From a checkpoint of a small transformer trained on Wikipedia.
Size: 15 layers, width 192, vocabulary 4096.
Architecture: RMSNorm before each block, biases on query, key and value.
Training: 391M tokens, 5959 steps.
Each number is 50 + 15 x the weight over its row's rms, rounded and kept within 0 to 99. Layers, rows and columns count from 0. The size before them is the row's rms in percent of the matrix's.

# layer 11 MLP up, 512x192, rms 0.166, rows 432-444, columns 0-191
101:41 44 60 29 30 51 67 49 70 54 48 48 26 26 39 36 41 32 60 15 49 59 69 63 31 65 51 28 53 63 46 43 53 69 57 38 41 46 59 52 56 37 45 44 12 44 85 74 42 67 46 68 44 41 62 60 52 72 42 54 30 55 34 42 69 69 46 60 29 41 65 40 18 58 56 39 62 59 61 36 26 36 23 44 24 52 59 53 40 62 66 43 14 64 71 43 56 56 58 61 58 38 57 48 69 60 18 24 60 63 33 59 42 69 50 47 39 43 36 55 73 48 42 52 72 56 31 43 58 52 61 49 44 99 42 49 60 33 60 69 32 55 64 43 88 61 60 41 76 29 55 52 61 45 73 14 30 43 66 61 31 31 54 67 38 61 46 47 40 78 56 54 38 58 41 69 53 42 50 44 72 63 61 32 63 43 44 41 25 49 49 30
103:53 51 37 52 19 32 51 50 56 39 49 69 45 46 55 55 73 54 54 38 13 30 27 76 35 71 45 31 54 69 52 61 53 69 57 62 50 44 32 48 49 39 57 51 47 77 56 32 45 58 54 19 59 28 52 57 47 63 41 68 40 63 63 57 50 76 73 54 32 72 72 90 35 87 44 42 45 63 68 36 56 66 25 33 61 25 56 50 76 57 50 41 54 57 57 61 57 50 37 57 65 61 37 85 51 82 36 34 64 40 47 52 49 63 51 51 69 34 43 53 64 40 50 88 60 32 39 38 55 62 41 44 49 23 49 33 29 75 48 47 46 52 41 35 57 21 48 26 40 41 29 62 61 67 59 50 66 53 34 54 47 62 69 58 60 62 51 52 34 50 55 36 00 55 26 40 62 62 45 46 41 28 75 40 63 41 54 57 78 42 60 43
099:47 55 48 52 77 55 38 60 36 56 31 37 34 51 49 79 49 33 47 61 65 58 38 66 40 60 35 50 62 09 39 41 49 41 51 29 39 54 29 52 48 66 36 35 50 35 47 45 43 81 51 50 30 70 41 21 37 49 48 66 36 32 51 53 54 52 39 10 66 75 26 19 38 50 31 50 56 35 23 31 38 40 53 37 41 53 31 60 25 83 65 59 76 66 43 45 58 52 58 53 58 56 42 52 70 43 36 55 50 31 40 57 40 22 35 47 35 37 99 31 65 63 67 31 70 57 62 65 50 60 54 46 37 43 47 31 55 44 64 24 39 44 39 52 75 29 07 49 26 21 58 64 67 49 38 48 53 36 47 47 61 42 59 52 61 61 42 59 58 76 50 50 59 41 42 59 65 53 59 61 55 76 70 25 39 67 44 51 37 51 53 63
106:34 54 43 48 53 71 53 52 57 36 45 36 78 67 52 51 54 64 56 51 46 54 48 39 30 69 56 39 69 54 30 60 62 27 61 48 46 69 48 41 23 34 38 40 59 50 42 72 60 33 47 56 51 40 59 48 42 50 51 52 53 42 59 32 64 67 17 43 73 20 53 28 31 25 50 28 59 23 50 58 59 63 66 43 23 37 31 39 48 39 32 50 34 20 31 44 55 35 44 36 32 48 68 67 41 32 18 40 42 44 42 33 74 15 33 76 37 31 67 33 77 34 77 51 23 61 44 45 67 44 68 59 49 58 48 38 72 63 55 20 36 40 54 51 53 71 98 73 71 35 46 50 52 45 43 57 54 50 54 80 50 56 36 43 27 44 50 41 22 40 61 48 49 54 53 78 45 45 41 55 67 53 56 85 40 25 68 41 46 67 77 67
107:38 59 40 69 83 42 52 64 48 32 32 36 61 69 56 17 50 46 53 52 49 46 47 56 53 37 61 50 58 53 57 50 56 44 58 45 37 52 31 69 57 60 17 54 82 51 50 70 57 70 49 57 40 42 53 40 36 49 41 51 69 44 64 35 43 76 50 07 73 14 67 45 50 77 75 44 66 45 39 41 72 53 31 34 31 64 27 40 37 54 70 47 69 41 25 46 58 37 25 55 55 62 61 58 47 53 28 20 62 31 46 63 48 50 50 75 52 54 48 55 51 36 34 40 45 67 57 40 61 35 88 54 78 46 65 47 47 45 86 48 54 56 56 46 55 40 67 35 47 63 84 39 49 79 19 51 60 65 34 40 50 63 24 60 62 65 51 38 23 51 63 46 70 42 54 23 45 43 73 33 64 27 26 54 47 71 21 54 74 54 46 66
101:29 70 53 72 42 40 50 38 62 46 50 49 54 39 69 44 51 46 43 65 38 32 69 62 51 77 85 39 72 66 32 69 70 30 61 43 72 56 56 26 47 37 61 40 49 56 51 29 36 74 70 38 53 79 66 63 29 76 30 46 49 50 69 32 46 83 51 67 73 65 64 60 31 41 42 35 52 77 58 57 49 48 35 62 47 74 39 66 61 71 53 42 29 81 61 36 60 72 38 36 14 23 59 49 43 65 57 50 43 53 54 47 63 61 35 60 55 66 45 35 52 39 73 69 63 38 78 41 61 46 39 53 40 60 46 46 59 28 50 52 74 05 39 64 37 44 63 26 36 66 42 63 61 40 47 53 67 39 26 78 58 44 46 41 31 55 59 38 74 23 62 49 40 57 39 48 38 37 31 59 42 40 57 55 51 49 51 76 69 55 38 87
102:55 36 50 77 47 46 50 67 59 59 60 32 43 61 50 59 61 42 55 65 30 39 44 35 69 22 12 30 71 34 22 44 41 26 53 42 60 61 43 53 39 26 61 25 65 56 56 71 59 38 57 17 50 40 47 50 15 50 49 69 57 67 77 57 48 87 40 72 59 30 60 32 43 46 26 59 81 56 50 55 32 46 34 62 32 38 24 54 39 43 40 40 61 72 28 54 54 68 57 43 39 46 64 69 55 48 87 64 54 55 45 56 49 51 60 29 27 72 50 73 57 70 11 44 69 61 71 42 64 35 48 53 43 29 68 66 84 56 70 51 19 37 21 50 32 15 41 42 49 37 48 67 68 60 30 51 53 49 65 47 46 39 56 71 56 74 57 45 56 64 54 58 56 72 68 43 62 53 49 53 43 56 72 33 54 49 63 40 47 56 54 56
101:45 39 43 47 65 83 53 55 51 21 74 71 54 43 63 35 65 48 60 52 70 26 39 72 43 57 34 55 66 40 80 59 52 45 29 65 54 71 39 30 50 45 50 80 60 37 75 61 39 24 38 39 49 44 21 43 58 56 48 48 74 36 44 34 49 49 09 69 60 15 42 54 51 54 33 59 65 53 35 39 46 49 28 43 48 18 55 47 50 49 71 58 52 39 51 54 49 47 63 56 21 36 27 15 57 58 56 57 70 33 32 65 48 81 28 27 44 46 65 73 57 80 51 19 66 50 67 44 75 61 49 45 55 65 39 49 66 56 59 32 31 25 53 42 71 46 62 49 45 70 54 40 54 28 59 41 41 51 55 55 27 46 62 49 71 60 42 54 55 36 50 33 23 61 50 38 73 66 37 21 49 47 55 82 52 40 64 50 29 42 35 19
104:37 50 46 57 65 32 63 36 48 52 55 72 44 58 36 53 39 52 60 53 37 46 43 45 54 20 38 69 59 18 75 63 61 22 39 51 44 29 52 64 83 26 60 45 46 32 76 45 60 59 38 47 62 86 73 61 52 42 35 60 58 39 33 63 87 62 30 33 55 40 78 36 73 35 56 64 54 29 54 15 58 53 79 58 33 51 73 32 58 67 52 20 46 50 54 55 67 47 56 53 55 61 31 35 34 57 39 31 63 41 34 35 65 36 34 67 30 57 47 37 31 34 56 51 43 45 59 30 47 67 57 41 64 43 14 26 26 26 48 57 30 37 57 47 50 50 15 75 54 65 64 36 41 46 42 37 67 28 70 27 50 49 54 45 31 41 52 45 47 44 18 68 38 34 53 61 09 57 55 42 61 53 66 63 59 58 41 47 40 54 69 61
099:46 71 58 66 41 41 58 36 59 34 64 31 63 45 40 63 19 54 41 61 56 47 55 40 65 24 47 36 25 61 68 50 29 60 23 45 48 57 37 52 21 36 41 57 70 56 52 55 53 90 48 66 59 32 37 80 31 37 37 22 67 39 58 28 69 67 87 36 56 25 48 41 56 33 55 49 61 41 42 58 43 70 39 53 36 48 55 48 22 42 26 46 33 61 27 48 52 40 48 61 68 52 67 30 53 36 69 39 33 37 56 28 29 54 29 59 68 69 44 52 59 10 24 44 22 49 29 73 26 79 60 41 42 55 17 43 59 53 51 45 51 61 45 41 72 39 32 37 20 51 67 47 52 57 31 31 27 66 44 52 43 49 57 76 31 25 73 61 47 36 63 40 53 34 36 44 30 62 65 33 43 51 37 36 57 55 40 36 44 56 43 42
100:28 47 70 79 57 50 33 60 41 42 39 53 39 62 40 56 68 57 59 60 40 45 36 43 36 36 66 55 19 62 13 56 52 40 45 68 37 32 23 24 58 66 61 46 30 51 52 70 38 27 33 64 31 46 38 54 73 58 54 57 56 27 56 60 54 60 75 64 41 71 62 41 70 50 57 53 70 61 52 34 60 20 54 47 31 71 48 43 48 21 46 46 54 41 62 57 66 42 32 37 17 44 28 44 49 33 39 57 32 32 53 58 69 42 45 25 34 32 50 63 38 61 65 48 51 28 62 74 52 30 61 45 85 56 47 76 24 19 41 30 61 66 14 32 38 77 31 40 50 62 68 46 28 43 54 47 24 37 47 39 60 42 34 17 57 69 56 34 56 55 30 44 37 50 46 36 57 28 65 62 43 33 63 49 37 46 37 49 40 54 75 20
103:42 51 20 55 50 44 77 41 30 44 50 41 52 59 37 87 38 42 45 77 43 46 59 49 64 31 69 58 64 46 54 59 38 51 37 54 63 36 50 40 44 46 51 40 79 56 48 46 60 62 61 53 15 76 59 43 40 62 58 75 78 69 57 67 60 26 57 36 51 44 61 43 51 66 50 69 48 46 51 59 42 81 54 53 16 24 66 31 50 37 52 67 36 54 54 71 92 44 49 29 61 36 72 62 72 61 67 35 31 25 56 49 25 65 56 47 75 52 51 37 31 49 31 45 19 42 48 44 47 49 64 62 38 55 67 54 83 24 33 25 24 48 55 53 46 58 55 60 48 74 20 31 36 36 43 60 53 28 27 69 41 22 30 56 43 30 70 27 60 43 44 49 71 58 52 58 32 56 50 52 50 56 41 55 30 67 26 42 62 55 21 69
100:30 38 70 73 61 56 09 47 56 30 41 45 38 61 69 30 66 45 63 31 43 53 50 37 37 39 39 53 47 48 40 53 51 48 38 58 41 61 67 62 52 52 38 71 58 62 42 89 52 45 42 47 39 46 74 59 35 50 29 54 38 42 28 46 45 61 56 50 37 40 64 65 50 92 32 64 47 67 27 67 52 67 28 52 79 66 40 60 41 46 61 44 38 55 51 28 31 56 61 17 43 47 60 49 50 56 49 50 49 46 46 28 79 30 47 60 34 28 90 05 38 65 55 60 39 10 53 88 60 52 56 40 54 45 27 41 47 72 42 39 55 51 29 49 38 47 35 26 49 50 37 23 57 05 39 60 61 62 68 37 57 28 59 43 52 30 50 27 63 36 39 55 60 60 66 50 36 56 65 61 65 66 60 47 61 37 52 44 20 50 50 35
# layer 11 MLP down (transposed), 512x192, rms 0.164, rows 432-443, columns 0-191
105:74 56 53 51 43 53 37 36 67 51 54 40 47 74 58 38 32 53 70 54 65 70 61 52 29 53 40 88 42 59 27 64 44 47 37 52 74 87 44 60 31 45 67 57 30 30 57 16 40 35 48 61 26 50 53 61 39 39 84 19 17 51 71 71 51 23 37 59 47 47 29 61 52 63 69 53 35 51 52 47 44 31 55 37 31 53 51 33 55 57 69 59 37 81 45 64 36 14 46 25 43 56 48 57 61 00 52 56 35 77 75 61 51 69 40 29 78 27 46 51 67 58 26 55 69 42 48 74 48 44 56 38 47 46 53 35 58 54 36 69 44 65 49 55 47 30 47 51 40 52 48 50 55 33 28 57 44 64 65 49 55 49 28 31 69 46 78 54 35 49 38 60 44 36 41 72 43 28 42 35 40 41 31 23 39 48 61 42 44 33 52 56
099:55 36 48 41 81 72 49 33 52 69 48 62 60 37 39 83 34 31 40 58 73 40 80 34 45 49 59 69 63 88 42 55 67 53 53 66 63 59 31 45 56 48 79 59 62 30 38 32 57 11 51 53 19 56 53 27 25 47 55 31 41 77 68 48 47 34 63 37 79 40 68 43 49 64 48 40 47 74 35 65 64 88 41 44 34 64 46 35 56 49 72 54 89 41 56 41 34 68 55 66 42 52 75 49 42 61 68 46 47 38 48 54 69 86 65 46 63 41 57 64 28 59 40 39 56 71 55 43 61 46 51 46 22 53 47 81 42 45 66 38 51 49 55 79 52 58 63 19 70 57 37 42 90 72 69 28 50 38 57 38 30 53 71 51 44 61 53 58 42 38 60 41 66 36 37 41 55 49 36 73 48 50 47 46 65 37 59 40 36 47 63 46
094:64 44 35 72 52 33 58 32 32 64 39 50 49 66 55 47 24 35 39 37 37 60 60 36 48 49 79 47 41 35 32 83 40 44 44 47 41 39 47 76 46 35 09 70 66 62 60 32 34 43 58 59 23 55 53 63 39 52 65 23 34 67 46 75 65 48 60 41 38 81 69 53 61 41 16 46 44 48 63 41 54 46 49 44 24 72 50 41 65 40 33 38 08 47 31 31 36 57 30 30 47 50 35 88 31 46 50 42 50 79 29 38 31 42 47 34 55 35 46 82 41 26 57 74 53 53 46 49 56 35 42 38 60 60 60 66 56 46 28 56 65 37 36 39 30 72 67 53 44 65 46 64 67 45 65 57 40 37 77 42 18 45 49 67 23 32 55 50 63 32 51 37 54 64 41 43 29 60 46 61 66 47 27 75 33 54 51 55 53 25 32 47
104:65 55 54 35 34 48 55 69 69 50 27 47 60 59 67 62 72 44 62 50 63 32 56 57 53 27 49 73 38 59 42 52 44 45 55 30 59 53 52 16 52 49 40 25 55 51 44 27 40 72 41 41 64 31 79 80 68 51 41 50 47 46 60 33 72 66 41 23 47 54 44 40 51 28 31 52 60 06 63 59 54 56 36 74 40 60 51 41 49 53 50 53 56 33 42 55 64 34 46 28 48 60 59 45 56 72 37 58 12 33 67 60 13 37 58 50 75 68 73 79 55 30 55 61 52 57 56 44 50 42 68 37 63 31 49 47 56 55 40 47 26 69 34 45 32 41 90 43 36 54 54 75 56 59 66 49 57 86 48 56 67 45 35 32 32 43 82 40 73 67 47 41 75 38 29 43 65 74 57 35 76 26 38 47 45 26 24 55 59 58 68 53
102:66 59 33 29 42 49 47 30 40 75 46 29 45 55 12 76 44 36 66 67 45 70 27 32 64 63 44 43 31 56 59 55 23 31 41 66 31 70 21 49 45 42 18 49 39 76 35 44 60 50 42 60 58 50 41 48 63 41 55 46 34 46 66 42 54 40 30 24 37 52 86 60 51 65 46 49 63 40 47 45 81 55 72 51 47 69 56 42 52 41 48 72 63 34 43 64 29 41 14 42 54 74 65 48 74 71 49 61 54 47 51 48 53 70 50 54 47 58 65 41 55 52 48 48 55 51 45 54 75 61 25 68 15 22 60 48 72 46 56 63 25 93 66 61 49 55 68 26 51 78 42 36 66 50 35 43 60 36 38 41 79 64 52 68 65 44 36 25 43 37 37 44 35 60 77 52 70 68 31 42 50 56 59 32 14 39 53 61 56 48 61 47
103:64 66 53 55 59 55 43 75 54 49 55 47 44 68 47 49 34 41 66 43 67 27 78 75 56 20 53 63 53 69 27 79 46 54 37 53 21 81 22 45 65 66 33 72 54 63 59 61 73 64 68 39 37 73 20 37 45 35 63 57 46 69 64 34 43 36 35 70 48 46 61 63 55 46 50 63 45 14 20 56 74 75 62 25 45 72 60 21 68 48 62 73 45 46 52 30 61 42 47 81 70 39 69 27 56 76 47 59 80 43 44 53 41 42 58 43 55 48 41 48 62 54 52 48 36 62 29 64 20 69 49 41 65 60 56 75 40 46 53 58 24 38 30 56 23 52 72 49 53 62 25 29 60 65 74 60 69 50 25 57 38 59 52 53 35 60 45 50 51 58 60 69 45 36 63 18 42 47 54 30 45 39 46 53 78 52 59 56 66 52 62 52
101:63 40 37 64 55 55 35 55 33 50 72 48 68 57 73 46 48 52 53 47 36 58 56 54 41 36 34 38 61 29 36 59 60 55 53 52 67 28 72 38 76 50 27 75 73 27 34 53 54 33 53 64 57 26 49 74 51 28 66 45 67 31 58 41 61 70 37 44 39 43 37 57 68 35 29 67 63 62 40 18 45 36 65 60 60 58 44 32 48 88 36 35 84 36 27 79 39 53 37 86 34 47 55 56 66 42 63 44 69 61 44 29 38 29 45 37 03 60 73 58 67 66 33 51 49 48 54 53 36 49 32 31 66 51 59 95 50 35 62 46 71 40 53 53 49 59 30 46 38 39 71 55 59 43 17 47 44 54 47 53 22 40 47 83 51 66 72 52 39 31 49 63 48 64 38 54 40 74 55 50 57 30 57 57 49 26 38 38 28 37 60 61
098:56 81 37 44 57 30 66 53 62 56 56 67 44 66 49 43 53 36 38 51 51 62 80 25 36 47 77 37 36 79 65 53 43 56 62 46 47 73 69 66 63 44 77 49 38 52 50 50 50 52 30 44 35 47 56 10 52 72 52 37 69 36 21 59 44 61 44 45 44 40 54 54 34 69 23 47 30 57 56 74 49 62 59 46 35 66 36 66 60 48 17 44 37 71 72 94 59 51 36 52 52 27 53 56 38 28 66 55 39 46 53 26 25 50 69 47 52 64 73 30 38 39 11 47 22 78 62 44 77 46 78 73 45 71 43 52 47 48 43 52 41 51 25 39 29 48 39 65 16 36 51 46 44 66 57 70 70 38 70 54 61 50 55 64 42 59 65 54 41 40 32 69 45 39 36 73 55 44 43 43 35 30 54 45 45 74 42 43 55 53 74 76
105:58 26 54 42 50 48 39 37 53 41 36 23 63 29 69 51 37 58 58 26 75 41 51 44 33 64 45 44 57 57 24 53 51 32 59 78 51 39 43 28 73 55 33 35 50 38 38 26 49 60 48 46 53 27 65 35 54 41 75 31 71 26 49 44 51 41 38 28 70 62 64 73 51 67 25 43 55 43 34 74 44 26 43 31 74 34 22 86 65 57 42 41 25 54 24 31 45 48 43 66 69 57 78 76 50 59 57 43 53 40 70 51 40 31 68 68 69 30 58 68 69 40 46 42 54 54 42 29 53 24 65 49 46 49 42 42 66 57 33 72 15 42 47 60 59 66 36 62 52 56 82 58 26 68 57 44 43 56 31 59 72 56 46 42 45 30 45 66 69 50 59 55 66 33 51 53 57 37 52 71 59 56 35 80 49 45 73 64 44 49 90 24
101:28 60 29 38 33 62 56 60 75 65 62 69 54 17 34 61 65 43 44 63 66 41 54 49 53 21 40 59 39 51 39 61 38 43 49 68 30 83 51 60 82 46 38 40 37 62 43 32 35 49 63 54 56 59 72 65 58 65 56 47 44 78 54 44 31 41 52 70 40 37 59 40 71 43 66 47 50 65 57 67 51 58 41 24 38 32 58 75 36 51 64 36 26 47 42 16 63 45 44 61 69 46 54 60 64 30 55 56 56 65 45 58 37 56 44 47 61 65 60 94 16 59 69 46 49 43 37 44 60 53 63 53 48 49 30 50 38 57 75 17 35 28 22 30 59 66 13 51 47 61 32 60 78 47 62 57 15 38 49 47 15 45 55 48 59 46 55 38 68 36 32 35 63 61 68 46 38 92 33 40 43 56 19 54 40 33 50 33 51 48 58 42
095:70 34 62 42 40 57 46 28 43 74 35 58 27 41 46 30 51 36 42 50 56 35 39 72 69 69 61 25 50 18 58 33 57 68 57 42 69 42 45 69 40 46 54 31 51 55 48 33 27 38 52 51 75 51 42 51 35 43 39 42 19 40 27 56 72 47 49 36 42 57 57 55 45 74 53 50 42 66 45 03 49 79 54 19 70 34 44 75 66 27 67 51 17 69 66 26 43 59 46 32 44 58 85 49 40 49 72 62 45 40 49 29 53 71 31 58 62 53 40 52 66 52 39 53 47 45 52 48 34 51 46 67 57 68 47 62 54 77 40 41 39 46 70 46 55 35 62 64 60 71 38 57 49 56 29 78 53 55 64 76 81 26 68 22 52 71 42 57 52 41 56 58 41 23 64 71 30 55 46 51 64 85 47 42 66 77 38 61 40 50 35 72
102:64 39 46 35 42 53 69 47 51 67 52 90 58 64 69 52 32 27 48 46 50 85 14 36 20 54 57 54 41 78 27 66 35 61 72 59 67 25 40 62 52 26 57 55 60 47 65 49 35 40 58 42 45 50 26 47 72 65 60 53 48 45 28 46 45 53 42 59 57 49 47 38 70 53 37 53 36 43 66 64 32 52 67 78 62 49 43 42 61 57 28 38 34 20 60 34 63 29 45 42 52 41 68 37 28 54 57 21 64 58 37 37 61 51 59 39 83 54 60 55 40 39 47 65 42 60 53 74 60 71 52 84 57 49 35 59 53 40 11 37 45 54 99 51 40 36 63 56 26 46 77 38 42 68 53 44 26 23 73 52 39 44 53 41 31 38 52 62 42 36 39 64 46 76 68 43 30 56 52 44 44 32 59 54 50 44 47 34 58 70 53 37
# layer 11 MLP gate, 512x192, rms 0.168, rows 433-444, columns 0-191
100:39 43 61 29 70 46 72 41 32 49 23 84 41 49 48 43 42 32 72 57 47 46 60 41 67 66 56 59 61 64 36 55 57 45 55 30 40 31 57 55 44 29 62 65 43 45 62 48 36 33 20 57 59 53 65 42 52 56 13 63 47 48 32 60 71 71 31 68 87 51 75 63 45 38 83 39 66 63 55 49 63 35 56 51 41 17 64 57 49 53 46 50 48 30 50 44 37 56 67 40 69 48 45 55 57 49 23 56 35 41 45 57 68 70 58 69 44 23 81 53 33 71 76 70 45 56 55 73 28 59 41 43 60 30 84 61 47 69 48 64 70 48 47 48 41 47 79 50 49 72 14 50 42 42 70 32 46 41 75 56 50 30 49 70 78 54 55 36 40 62 52 72 36 33 55 74 55 68 50 72 42 42 35 39 83 69 52 57 78 27 53 69
092:64 80 51 65 35 54 65 75 33 54 49 21 60 23 34 47 76 61 56 65 57 74 81 37 38 31 56 61 53 53 61 66 37 32 61 41 40 20 46 46 35 51 32 42 42 57 33 31 74 63 48 51 40 30 59 48 73 33 66 72 50 61 48 58 48 48 50 63 55 46 45 45 19 39 35 56 38 63 55 28 62 46 59 44 60 45 57 50 46 18 42 01 35 66 52 86 56 38 98 69 55 65 35 60 75 26 42 53 38 43 52 42 47 64 57 79 67 34 47 62 43 59 42 42 54 50 58 40 48 35 81 29 32 55 00 44 20 58 66 52 65 58 41 43 54 34 55 43 23 47 34 38 59 63 68 67 42 54 55 52 34 33 55 52 44 37 59 49 62 45 62 41 68 78 53 57 56 62 57 38 49 47 49 66 60 74 58 45 33 52 49 63
105:46 60 88 54 25 67 58 46 45 32 43 63 34 32 63 54 36 48 56 70 72 43 41 76 56 38 74 21 67 33 57 56 28 73 57 48 26 35 63 78 59 48 67 59 29 69 42 27 34 35 43 48 69 38 54 70 64 50 44 49 37 33 39 59 42 38 72 33 42 52 21 57 29 60 53 50 61 57 49 52 72 49 66 43 28 37 44 51 37 48 72 37 51 53 42 40 37 47 72 36 48 37 57 23 71 63 32 45 54 26 69 47 73 48 41 27 48 10 70 70 43 74 48 41 44 53 66 61 48 36 60 63 45 34 47 46 33 53 52 62 68 26 19 41 50 64 43 34 46 28 52 46 14 60 66 57 38 59 86 44 39 83 45 54 83 27 41 51 21 56 52 58 50 33 71 33 47 38 46 65 26 44 55 52 36 61 54 43 65 42 53 73
107:56 56 67 67 48 49 33 55 41 44 59 36 64 50 44 50 26 42 44 57 34 45 51 45 46 42 37 55 54 28 63 33 75 33 46 61 20 55 63 47 34 06 74 52 53 33 43 45 73 59 41 57 48 41 58 28 44 46 33 34 59 60 54 49 29 39 64 52 74 30 62 47 53 28 50 38 37 52 44 75 61 46 44 67 63 41 67 92 56 35 50 45 56 45 66 38 71 45 45 57 64 41 30 50 47 39 62 54 34 65 20 20 49 27 17 46 58 45 59 45 30 72 59 53 53 46 28 57 28 32 49 50 49 71 59 90 67 57 01 43 50 63 44 70 47 48 33 06 46 34 36 34 52 31 56 58 54 45 73 54 29 60 45 57 65 32 76 21 53 86 37 66 49 21 55 30 47 50 60 50 37 54 48 44 57 76 57 51 47 75 45 55
100:70 67 46 74 55 72 39 61 14 44 60 29 32 19 50 63 40 46 73 63 48 50 41 53 50 87 47 51 59 53 50 48 61 48 48 39 60 46 58 58 49 46 45 52 36 50 58 62 68 72 58 62 62 37 30 32 40 19 79 47 50 44 36 62 59 45 67 61 73 66 51 40 31 34 39 59 44 23 57 42 73 32 42 72 38 35 55 50 54 59 68 57 83 68 57 59 57 76 57 58 44 46 61 30 53 50 48 70 44 44 52 53 56 55 46 39 44 47 65 51 45 55 23 60 12 47 48 47 61 20 35 37 48 65 16 99 43 54 27 32 75 47 72 61 36 51 30 60 43 34 55 52 46 44 75 79 67 51 74 47 58 50 81 56 70 36 25 16 41 53 49 44 56 37 18 50 46 48 58 50 53 54 57 41 23 43 57 61 49 35 51 26
111:33 51 79 42 41 66 66 50 67 45 38 31 56 65 36 44 62 36 53 74 35 57 45 51 47 79 46 24 38 24 42 99 48 68 79 35 67 40 77 38 32 62 38 53 77 09 38 26 60 60 53 53 63 56 51 52 42 48 48 45 41 52 41 55 60 70 24 47 33 52 59 43 60 41 30 58 45 45 57 36 42 54 62 61 58 67 28 57 39 67 58 35 56 36 48 52 40 56 60 48 36 07 32 44 54 47 61 83 58 39 16 48 72 75 58 62 63 53 65 36 54 47 38 59 57 51 29 34 43 72 40 40 69 54 48 42 67 69 48 40 36 12 61 46 59 69 61 35 53 58 52 44 55 85 53 78 46 62 63 60 63 49 36 70 41 65 73 40 47 39 55 58 26 78 51 53 34 61 66 44 80 44 53 70 56 58 49 74 72 55 44 30
098:66 84 55 57 45 73 77 61 13 26 53 24 36 52 57 74 62 42 36 47 46 57 40 59 60 51 55 42 75 49 49 60 59 44 68 35 38 40 77 75 31 63 61 54 33 47 51 21 66 42 45 57 69 55 40 50 36 45 29 34 42 45 47 68 62 56 42 22 37 69 64 51 65 68 44 46 72 42 45 48 81 23 64 39 46 43 60 75 49 59 50 38 50 36 21 99 40 29 50 49 60 47 68 17 44 64 64 50 69 35 29 59 47 53 60 46 67 47 51 32 42 36 64 47 47 65 25 42 41 62 46 58 47 16 61 14 64 57 51 65 29 60 53 36 42 51 25 52 68 49 60 83 22 46 57 43 65 60 43 18 45 53 48 56 44 53 39 56 55 52 36 78 45 58 37 68 50 49 74 65 69 60 60 56 46 88 42 42 44 49 50 38
098:68 90 40 51 72 46 70 31 53 44 69 63 57 39 53 46 49 19 47 80 48 65 54 84 62 74 52 57 58 54 39 46 50 65 68 49 31 68 53 56 50 51 68 40 61 36 50 60 49 37 53 66 58 30 64 42 72 64 74 64 48 24 59 40 44 48 35 88 54 65 34 18 78 31 41 61 24 45 38 50 75 24 53 59 51 49 46 71 25 55 58 54 48 39 63 40 38 44 57 57 42 42 61 43 24 54 63 43 26 17 29 37 66 53 43 76 49 59 54 48 50 63 63 59 60 44 54 48 47 60 80 61 49 64 33 34 41 69 61 48 32 81 45 41 65 62 58 61 65 75 45 41 33 38 53 54 67 52 29 50 54 62 57 68 37 36 18 70 39 57 61 54 71 82 77 57 85 32 50 60 66 30 53 40 45 53 48 30 34 30 27 36
103:60 49 47 59 55 59 41 47 25 62 68 52 39 53 26 49 48 32 34 54 64 37 64 23 80 39 39 64 49 26 59 35 70 49 21 44 72 37 06 35 43 52 60 16 73 46 34 49 40 40 25 43 38 58 44 60 61 52 52 54 70 71 72 54 50 64 70 32 50 41 63 63 76 65 42 74 55 54 41 44 54 39 66 08 57 57 66 49 59 54 52 59 71 58 56 59 27 13 49 56 42 38 83 43 67 48 52 60 36 37 45 75 55 22 35 79 44 55 49 70 25 31 57 49 33 64 33 32 37 74 63 30 60 44 35 47 49 62 41 57 38 21 42 40 28 46 25 47 44 40 70 48 75 68 52 56 69 37 24 40 61 46 47 47 33 65 63 46 43 38 52 33 65 57 44 50 97 39 48 49 45 56 44 67 47 58 70 30 62 48 57 51
099:44 46 68 38 58 86 49 75 59 55 45 64 65 31 38 69 57 37 26 59 71 45 75 41 47 36 67 44 96 44 32 29 74 38 61 57 30 39 32 73 50 52 59 47 80 43 33 15 51 55 69 63 20 38 45 42 46 35 17 57 61 74 72 30 51 38 76 44 42 47 53 50 54 47 47 60 60 68 58 29 72 43 62 52 56 44 42 53 38 78 55 29 44 59 65 47 44 95 55 81 33 19 77 43 48 64 67 64 56 65 56 38 65 53 69 54 47 23 17 55 52 51 41 63 53 48 58 36 17 57 58 53 66 40 37 26 45 44 38 52 61 29 31 43 45 39 49 17 33 41 53 44 55 60 41 31 49 64 50 48 67 59 58 32 59 43 29 60 71 44 58 50 43 45 40 53 27 53 69 67 51 68 46 40 39 46 52 70 37 59 41 62
109:45 50 71 35 37 39 45 45 32 41 34 62 75 39 57 45 44 16 55 73 63 63 70 46 64 65 60 32 44 23 45 46 21 49 22 56 25 44 41 72 48 46 38 70 39 47 62 37 58 26 46 70 43 52 39 48 89 17 51 30 45 57 48 47 53 39 38 24 63 60 48 26 48 44 40 44 38 36 42 25 64 49 23 50 28 51 51 71 38 72 85 68 68 74 46 60 41 55 51 50 39 49 58 75 56 56 59 49 18 52 42 44 57 29 83 46 77 54 35 51 38 52 34 30 40 43 50 57 49 47 65 73 38 70 63 68 53 46 82 56 60 59 46 48 47 46 50 84 29 23 51 40 62 40 39 21 27 51 31 71 38 68 40 49 49 55 61 38 45 38 51 45 52 62 59 27 31 26 49 44 28 39 36 78 24 29 53 73 50 49 52 63
098:33 41 38 69 44 37 18 29 40 35 42 51 49 35 49 41 60 54 41 30 47 74 64 94 70 54 44 54 37 32 28 68 38 33 67 73 41 49 44 60 16 34 30 40 72 28 45 37 69 47 53 48 51 45 59 65 55 28 56 41 30 50 69 35 69 54 57 62 68 59 48 40 51 35 18 61 44 81 31 70 44 42 55 40 67 30 59 64 45 25 23 62 72 45 23 20 28 53 67 34 73 64 60 45 60 50 53 39 49 55 38 56 55 64 52 72 71 46 41 51 40 66 57 52 52 58 40 41 43 38 42 63 61 63 42 39 49 58 34 48 43 53 72 70 67 33 44 63 72 89 71 20 64 35 58 46 66 64 48 57 43 24 55 31 54 50 51 54 42 26 60 61 40 37 62 71 64 32 57 85 46 52 55 61 47 53 58 50 06 49 46 25